python train.py --n_layer=10 --d_model=768 --n_head=12 --n_kv_head=12 --head_dim=64 --d_mlp=2304 --vocab_size=39128 --activation="gelu" --norm="layernorm" --norm_place="pre" --norm_eps=1e-06 --positions="learned" --qk_norm=false --attn_scale=0.125 --bias="none" --tie_embeddings=true --parallel_block=false --init="normal" --init_std_qkv=0.0183 --init_std_o=0.00409 --init_std_up=0.0183 --init_std_down=0.00236 --optimizer="muon_variant" --lr=0.00646 --lr_mult_down=1.5 --beta1=0.93 --lr_head=0.00392 --grad_clip=1.0 --warmup_steps=200 --schedule="wsd" --decay_fraction=0.753 --decay_shape="linear" --final_lr_fraction=0.1 --batch_tokens=131072 --seq_len=2048 --doc_mask=true --train_tokens=1225000000 --steps=9347 --dataset="wikipedia_en"
Each number is 128 + 24 x the weight over its row's rms, rounded and kept within 0 to 255. Layers, rows and columns count from 0. Numbers have three digits each. The size before them is the row's rms in percent of the matrix's.

# layer 2 attention query, 768x768, rms 0.0426, rows 180-191, columns 128-255
080:144141094155126110134133112078146125143084081170113103128120131139122151122137179162130117157141117131142134092093163129170142086111127133130134123157171111138091118128108141131098127118153153151145115182119108160159096155103092119115093116116141114088163128161117109100143091106106131132135116098126120137125134159100100132073137150128189159123118092148107141144161133150086121109122
069:143120155134116098103133119147104105133128099099141164109106125134142104133161166071137115138135128117153089124096127132119109169118156135140111150121105124110097104119135124174139106120144131129125130178109152119133168123148110133126127144145149097103159087098134154114153126125091094132085115113122142107143126167119114108147146127124132145120110116123047118167148145134110147149115
080:121137125101156069155106108138153105143117106146116157156140064137108134148102124111117124074093106091122108127128123084179171136137106113146095123112151126175150098117126113174142126125140120111168146101138116143129122157095152122138143146116128120128098122099131178111134118145098130096147171120134113127111153089118117140154112112089166118128089122193135127159089129142133136152174
073:126096171160132121086133190119154154110150184103112114156113134119157155118112138140138147146113125142164141155158117121110112105126129135136150129103105115067150147071141175105130109106136122129113127114120115129139106136106141164119123128140100132102133140151100103132153152133183120154085120135146135151173120106138122089126113151154148141108155139110132104151118081146152158201147
071:107115162124152112120111141124103085110087120150181142125096103128129112160140110155128161115116135119168148077092104155145113119115143152176060129157133111136146163067081085140128139157144105177168116100146105140150136162154162113103181115123137089150118135169151100138137118128203176070115121148127123144122151125142119129137148116129092094101151167107135139121129102101151149107164
080:134113143122148129138135114162151102118138093108122129125125161146089139123162116101097124092117138094145144088134151149127105179146108102147133136108123129102144121113109092124174121139119150107135130132108137140102103102135131124080134077115145105141108120134137119123182126081143112145113079144129146096177155103153149164113109157120174182130134132088171144106106140139111158188172
077:119128116092119146155101125132138103162115103128153102125115129091104206114140141115116138135146110122146150102085169132124177140096111124104154102122123128102128152102140091126111127054085135094158122133096159136145171115145159122153142143129127159103132111129119114089151167161151160090115136152144104150148122085124115140103110133111109141124119128127126135083129156101138117105096
073:104147127124120115146092120152119125131168116098119139163108127091145169156156133122119120119107105104160119153131082124159113120117138115088114099162093157153125145126123187151157173079136172084149147108130140094115134117121130124169093189097100112118122137131129114098099146153140123158161145122109165136157120069130080113173153135122106144160154109142152150130143112112116129116146
074:133140123072134120113148148161144121151111143113153164168104138104112160127145123151133118099160129159116128140151110115147174133103157135113142136123076152113155146145147131142153090137160152107120088127130138127118165114122140106112149108077147140126157123136151149078150159146129133111122123186104111117111147136127145099140109143203143131122123141135127139135143117138141096125101
070:107120120148102119118127120189094112153110107118105156141136155108115127104113156125099095143145146149062125162121114166136149140123098100135186126101133068119141108141123162096131170127121141101158129096136147108136161132120131128095085129087114119138107154099144118101076158161150153142162145140125118158182120095126109181139151082094167122157177055127137124122100154123121161174160
069:123153139144122140130153114081127120116122127138106160167094102149156108105122151092111126134113117169108089131120124148154149157120097127102144155133112134125082096110115137089135139155127128190111145117136147146118109177082088096156137153123137109137131124133151066128141089132148134147127117150133121161161107152118124110118144082151129118076121136106158153124102130112128141131112
072:156110155116133173142107104109073104111100116212149146173114187129125113128110125140115146121113152120102106140124065121107113154109116124135132114141137131169095120149130114075125157125099100176124113142113114135097150153105127082093134100150148114129122116112155128138118154183105127083150162119128090123117112133086131097145144120141107075142105094132091110136159106116113097094110
# layer 2 attention key, 768x768, rms 0.041, rows 180-191, columns 128-255
082:109101130158164147119140109147095104126150132158078121153147132151132159099126093151110135122139127145148131105125141149093154123098113139120123111125119088133126124115113106111081147160132099123146107177108133183131109131130164120111168079160082162137143134114162142158141152115127162156103101145129150120105160131125119121138167131169099115144114123113179158157141112148139151128123
078:175137159122141145159130090090137144093176160169132127136121158129142117133166110160124102133113138114124130125107134087101169112145133163128131104167121157132126110144152130125141153111134165124121120180140130127144132156114105148118147116141128168132131138160138136151149152117160111111136138147122109107128145089123116139133122125105121138103140127114146078117131127111149141140123
083:108073150107117125142124129126137150123155131132138142142122118094127158099117112158140133132141162114133120158111127133127113153098148102090118156115091115134129162084108092116147121079153154119121166149103144117110125109114094151134164122142111119121098120121100141110165112166124149114139080078135123091149118162157116131116094144114139125066088090067177101054151166134144125141147
073:105107116115119123148126097162106146147134106137091137130133103163178146166121140140141101121137121125149097159155146133137156114122142090149111147175164133140075120158134122109166135109099131143127142120103155123156128167119105139121091113146106109115158089122127119156155146075137138110101128138146131156102148122089158139132132146091141128188146141074156143101098175153105097127121
078:132139137145100162108165117120148147125120101130099109101128141126135145148144144133087133172177122096130137156105176091114135070110138103151115155151152118172096076136109138099116139109111111100075129095121085133134151112194105123121091118171165141093080094109110169110163136128113094145136123115103125122111152146153168100129119114109122147109126099167109128124115152145137138136128
079:137164140097133148118087148097105136084135142125109104123151135105168101089117154178170131165127116089099106095110147142114072061144126150149134101175127133172153140079147135130119134126176123128101096121121128123139152102131138103124115144175119126145118104135113123098116093121128109121150129139123110146151135107105095171082150131108163144110106162134150126126145115146115132145132
084:147131126153147154133130129119145128104135128123105124116125115109115116158117142120133107144106136074128131110122098115158099090126083140141096104156127148122130126145156167127120121102115121103126175172144106099128170097104144173129107127130104083167118121133195151138083123132156097130108110132123113105107123129118114124121143169098135159140129144139161094135117117129110149118140
074:151161148170128096145128093127134080104073142158075063169122141100116082095158140129166130168113129115143117112159144119150127143101135128124142162132136121161175158122123162126100167158126102115124120086148138170137118104145114155148141143161143158144140134128141137179109072126089109124116154139148126119124144145115116103081158148100116176117122207157136136139174132130081140131136
079:118115139163180157146142095096116153114146129161178102093113152132125156140115108153124097157115160087132129152129177098134142162107155106101152132138156137117174098148103156135105104158124132160151126109089166134088106138086164128091151123147138107147159134142091113130115086135127113093135092147127175170134123116139115111173163102123106161102124155105144091122113119123141101122139
074:091126117139172133150100154152141121155090105176120131136136123129135128090119176091169094103137134128104107096149162141151106132134160106122168163095088151146101178115158131117133144111153146131144124102127139142115126098115129172134151166116134165116173121161067111136118135135146099129109102136198070134134131159143088124107141098082118100114095131150162167119123140127132099106150
078:125100118119152151125148091108146144084180099180108129124100142134167146122150097128153112153089142116127167118113171128128167093157147152148120127116121101140119129132139130178148161156090128087124090112181147067145087126144115170146120089174114137137130099105135138152098122111118126094122153103162123086119116128092112131161098173136119124156104102127131157131097124124126175155139
077:103133121114146109113136137109122109142166138125087151127120131113174100136112164102108145117095099121097110134099137137138156112124130155150139180133124120122158127120165111107128112149141152119100139150155083125138114087140167125115081155110130094111142116125125121115109190126130124191129127131099137157105122138123123125129131132125141128111152116126140142117140118137106101124108
# layer 2 attention value, 768x768, rms 0.0494, rows 128-141, columns 128-255
073:100110131124122128139160132123116084146132143130128120135140188148109153132120101124112154110129114139171153136135095069121143123144138122111136116135122075134125071140100143150139124131128126114157147076128128157115104121150134147136164130158133151085116146130167179119115151154074129144107109192111114112158134164156111125127147111137128095135111114141106137139109140103126085128139
072:148127164161139127085143098098104113116145151113080126159156116097117119125097162137102120154161113110144122149106131133134155128158123084105098154114141153107127142121113099144122132163157126170128118124107134124112112112129134169130101146104126139097102163102151146129137192146105123150126105121115144148111088123113079172117148109136122139177128107135171101100149114128090133100178
070:146097101103092095143142131128149109117172141177138157162095113092136150128114145138090119123111133146146092085118169109116137120128128182146131189176120158131161130122088152099156112143161112145117100117117100115150146135092098120129094150118120162123129130104124128121138125164164118093091144126163114114106088107110127191114126118130135131112157143112141144159123156132136117123113
077:125114118084141095099136116142144116123153108144115150072065138129129063130147157134151142135146107186085102111121132120120064105095160162097119119115132126131123130121173160135104150091103110124167132127131120139162123152131117088111159103128145139176121129153130119092158119132100104130113187125106126134138107126127158090142136123144143119149129155111121138123108136161144134143128
072:147155163121106108131145150153132105180135118150123206123144087114102150136099161144094108120116095136116095132150138145118126140135142151109107138139146110158099133120130125117178160132185129143147101159159141111129109136121124152127129114105151117130115096123128151145121126079126136096121115106116139139120117136174132119146123145186153180152165117126117148155110142161175143165121
066:108124118118116123128126130102135136153159125150157111063164138170102136125103127146091198126131149133081111137095128135105117118161177102187155119110070121146128105163107091106139152143087100119150129102096123101165168119172084144119118140122117134107107087130179140126118136148110104089163114095129047111141126129119092124162126147119184132113133094093111131138142106096119103092129
068:132135124153139115163125168148132120144179126157164134140129103160146112162158135129153135141138142102132124139119174154132140137130117116150145180150113144127137155081130142170106110158143115151096123134160186122104126123127140146162095145108096118108157121124129137072110125112141136130111131085135103106146110141142113104155098119084086171106136102165128141147147069154134122125120
071:142129082122179095170138101163091144090120105108142104146135168174133138150156131122122144125109130162158128109107143123074150159105141174152192103124144092138155099141120093111131089152136130129126164084152133122131091122143134135182127122135138078156106137137178166136122056130113119121135125131171094095129118156149129182110158090129109131112071146138148173100134172132124069128111
068:138090118121089125124138149125185108108113184144168151139114114114181143092094114179144132094177115135083107160158178125146113175120166149113143168131147166164134122111094156148129149092156157135181133093088115094120121110120126129059086076134111142148096122098077101177135120135125182170129143091137155130157122108157141134130082113129144147104117139122132097159112127091108155136060
071:162133128104179152124146084088127141074095141121103139113128116146154110129127131106139177142155144089139111144144119133117142081107118134137100112126113156152108156084161099136095126094152112100151142143172137121109142132117176115169134150122124126141102089131110102129151095123088121119104146140135136134117118100139157143135121148134146124168101130128104158139097101128121115134122
070:140095159140129128169125119140115128166102127131101155124132161097148135098120167131171115095163126125124130166114088130126125121091134146135147133112140086151105156151101129137154111154076153134150141131106123161180060127173166131091130139129149119120167119113094155143126129103182109128117145135154098155145106150142135082081132155102083131136160134135148133143173139109142088084176
071:109136107118104130113122142107152144135145101138096146110185132158133112105146150130156113110138102110168097087143123125111137132104153136105125182094178143122132126146108132091148145153148151105119137143109128141132117138105166126128144116116093131136168100111122153126115119105148112108110147157146102126129143131124111066139157149154089133084159164150130122160113118080116143117078
071:135117100139197108126128126125137129114126118148124144129094086106158163089117145092151168161122104132107147110136103165125145116131108093119129109075137143131126158084144102144155106169099109157126154135140126159118134126128093133115113195129039159128118103123113136114132166080067137107141105094115104125137144108140148156129150150109127070138104122121152148115125134101117134091126
070:120160094105146123143128121130115107146112113121145162103149130118170113147123132136123106111126163114098144145123089100119119148117171108121133091173124103087145156129131112112124171157140163101093137115123152109108122128123137111148137154110142109099126128127104084146139054098168138158141109125110154092124156162135125112130142099133121085138157113137108131142161098134122131168131
# layer 2 attention output (transposed), 768x768, rms 0.0435, rows 128-140, columns 128-255
081:092138132116133148132128101169129168130129131121116188125139132115160172111138184107135107146108160110155074137123119155126085117097110120126144165154149117130148143105147147156137140125122160138160104172136152104111147141143156136078143095134150105137122155145073097174199119105152130113132123037130164114119133103126150134144104149119128116106150110120160133118118127133120105114113
078:139161105160153122098153184132150149113157114138167130095145138145160137141172148106108092128117085160123101124190150114095080106162136161132138101177177121118113120132101180103103129087070159126167128131122067127107106142130143116091123189120139108109157122128153148111113087106163109120100137123168133134114125108163124139147109142109071153121083177148106159149094083130102099138138
074:124151111139128134132102137099112149145077087125118129104145132133120133141153083125089126174117101132175147124142099099081142130108156123118121135098077109133131104142165115130132150109129095110094163114177129110111146140161102121167160121108149138127122107119104165113122112091113126134158135127072145120142175118086097105104131147109074114171119144135136126138119107112098129096129
083:144120133150133177115151105116135114124147130126126090170149110167155118140126111160148104144104132144127120152080118097163123140120139097116145148105091138120141141097101087099117118179195126120118129134132147122112163139112097119153085150142105131141159082121132119094083118165140156130136114184159118129151125145114111111103101139151140124144133122157157135138146103131125141104055
078:128145095145108099158104118118096117105079124108127056097145096182164129146131084083118133112116115129100102115104156114093144119128143106138096108091118136133156158142125112159097113163123115138096135169095121128172094102133103120147113121146133157115141133105128104117105134146134143170127129162122178094118117121111130156122123109116095091142113124139125119139089132085130084153080
075:117132119124121127093149129114117151142079106130134112124112114107149129115121136139153114124157142127147105146129107122092168074134076133107091116135137116145097177144155102116139101108199148128136133166120184124165105135085150106135122126111151172163170147157072188130128107123124132095125100147125203119107135151114126134134068126162107103123155161102136113153138131184118140146112
070:114118119136112177123133150123054084127089147123127135133103123141098119128148154174162118171112144135095148135132094132149131101154185173087133150109130151117125095115126143117114123058104120087149158097095092075139137117135135102074198138129139092144140167142139136119113103171093144126128118119136125175105156125072130155112124190127142139197121133123107122132149144108070142106153
073:137159147118134124076100160136145117143131100110089116162131135141133138120099140125130132106124137095148095172123129124183126098184076101170096128173127158118065114103139126152146135117090159143118144180141126144124133155088170124076122153115114126124145124153106076150120154142124150128116120138115144172149124150122141124157116209133116123140139129111100078133122075123157181105172
072:099114141131092175106142107127066145131146124140149094125123078140133159167152124121117157176105148142116172147138144115104120151115154120105111162133133117139145090140152117158090125150130146092096127137156122159131186154102119115188166139147119131135144146169117141130144118128098098127153162129118132153092157107150110152101185099113104082115140103187152149137111133130139108154146
079:124113140142101101141130152116102131111157116128122119165139147108139135123104123146148076111065125183110129104120169102165130108182128088123134112140135152122136104176124137148137144128121123139150126109104159140131172140079115124144096137106136142114139155115109093129143158131139131122123107112163147114135133180182110084114147159163126123095118151132114108113128151155154161144194
070:157128147100140140146113110165154102141129115094108144127119139160140151110147115120112154111098154113157141130131155153130110157098123183146099137100098071126136131083105159121109171150142069115121133148130151105133126135150138107168138082132107161129092107095167112130159136151070150141137108110090118101103106131108104148128112114132102114148148094123146116103110107126097077159118
074:128099160119116089119115140144127092138106132118134113145099168109149129140123114106127177133153110136128175118134062117117132079128112119149135105114132146129141130136172143099106119116155096121129125119097152127092110120146081140128105054180177079155090120144158147108144123135099131158106124119058114107109135129165150136135103110122163118118129132127138094092145129148097162124132
072:118119117087111122075096070135144126167102156109136114123148129159077132176160080110134115138113095150109130167125176101125146116145152165159123126141131136137173108158133152138141134102156138120133098146156163102123115146099162094103142106089179151122139156133141081129103103145127133151109119098141153141115055105128128131098121094140103161154119147132126089146075177116146092180165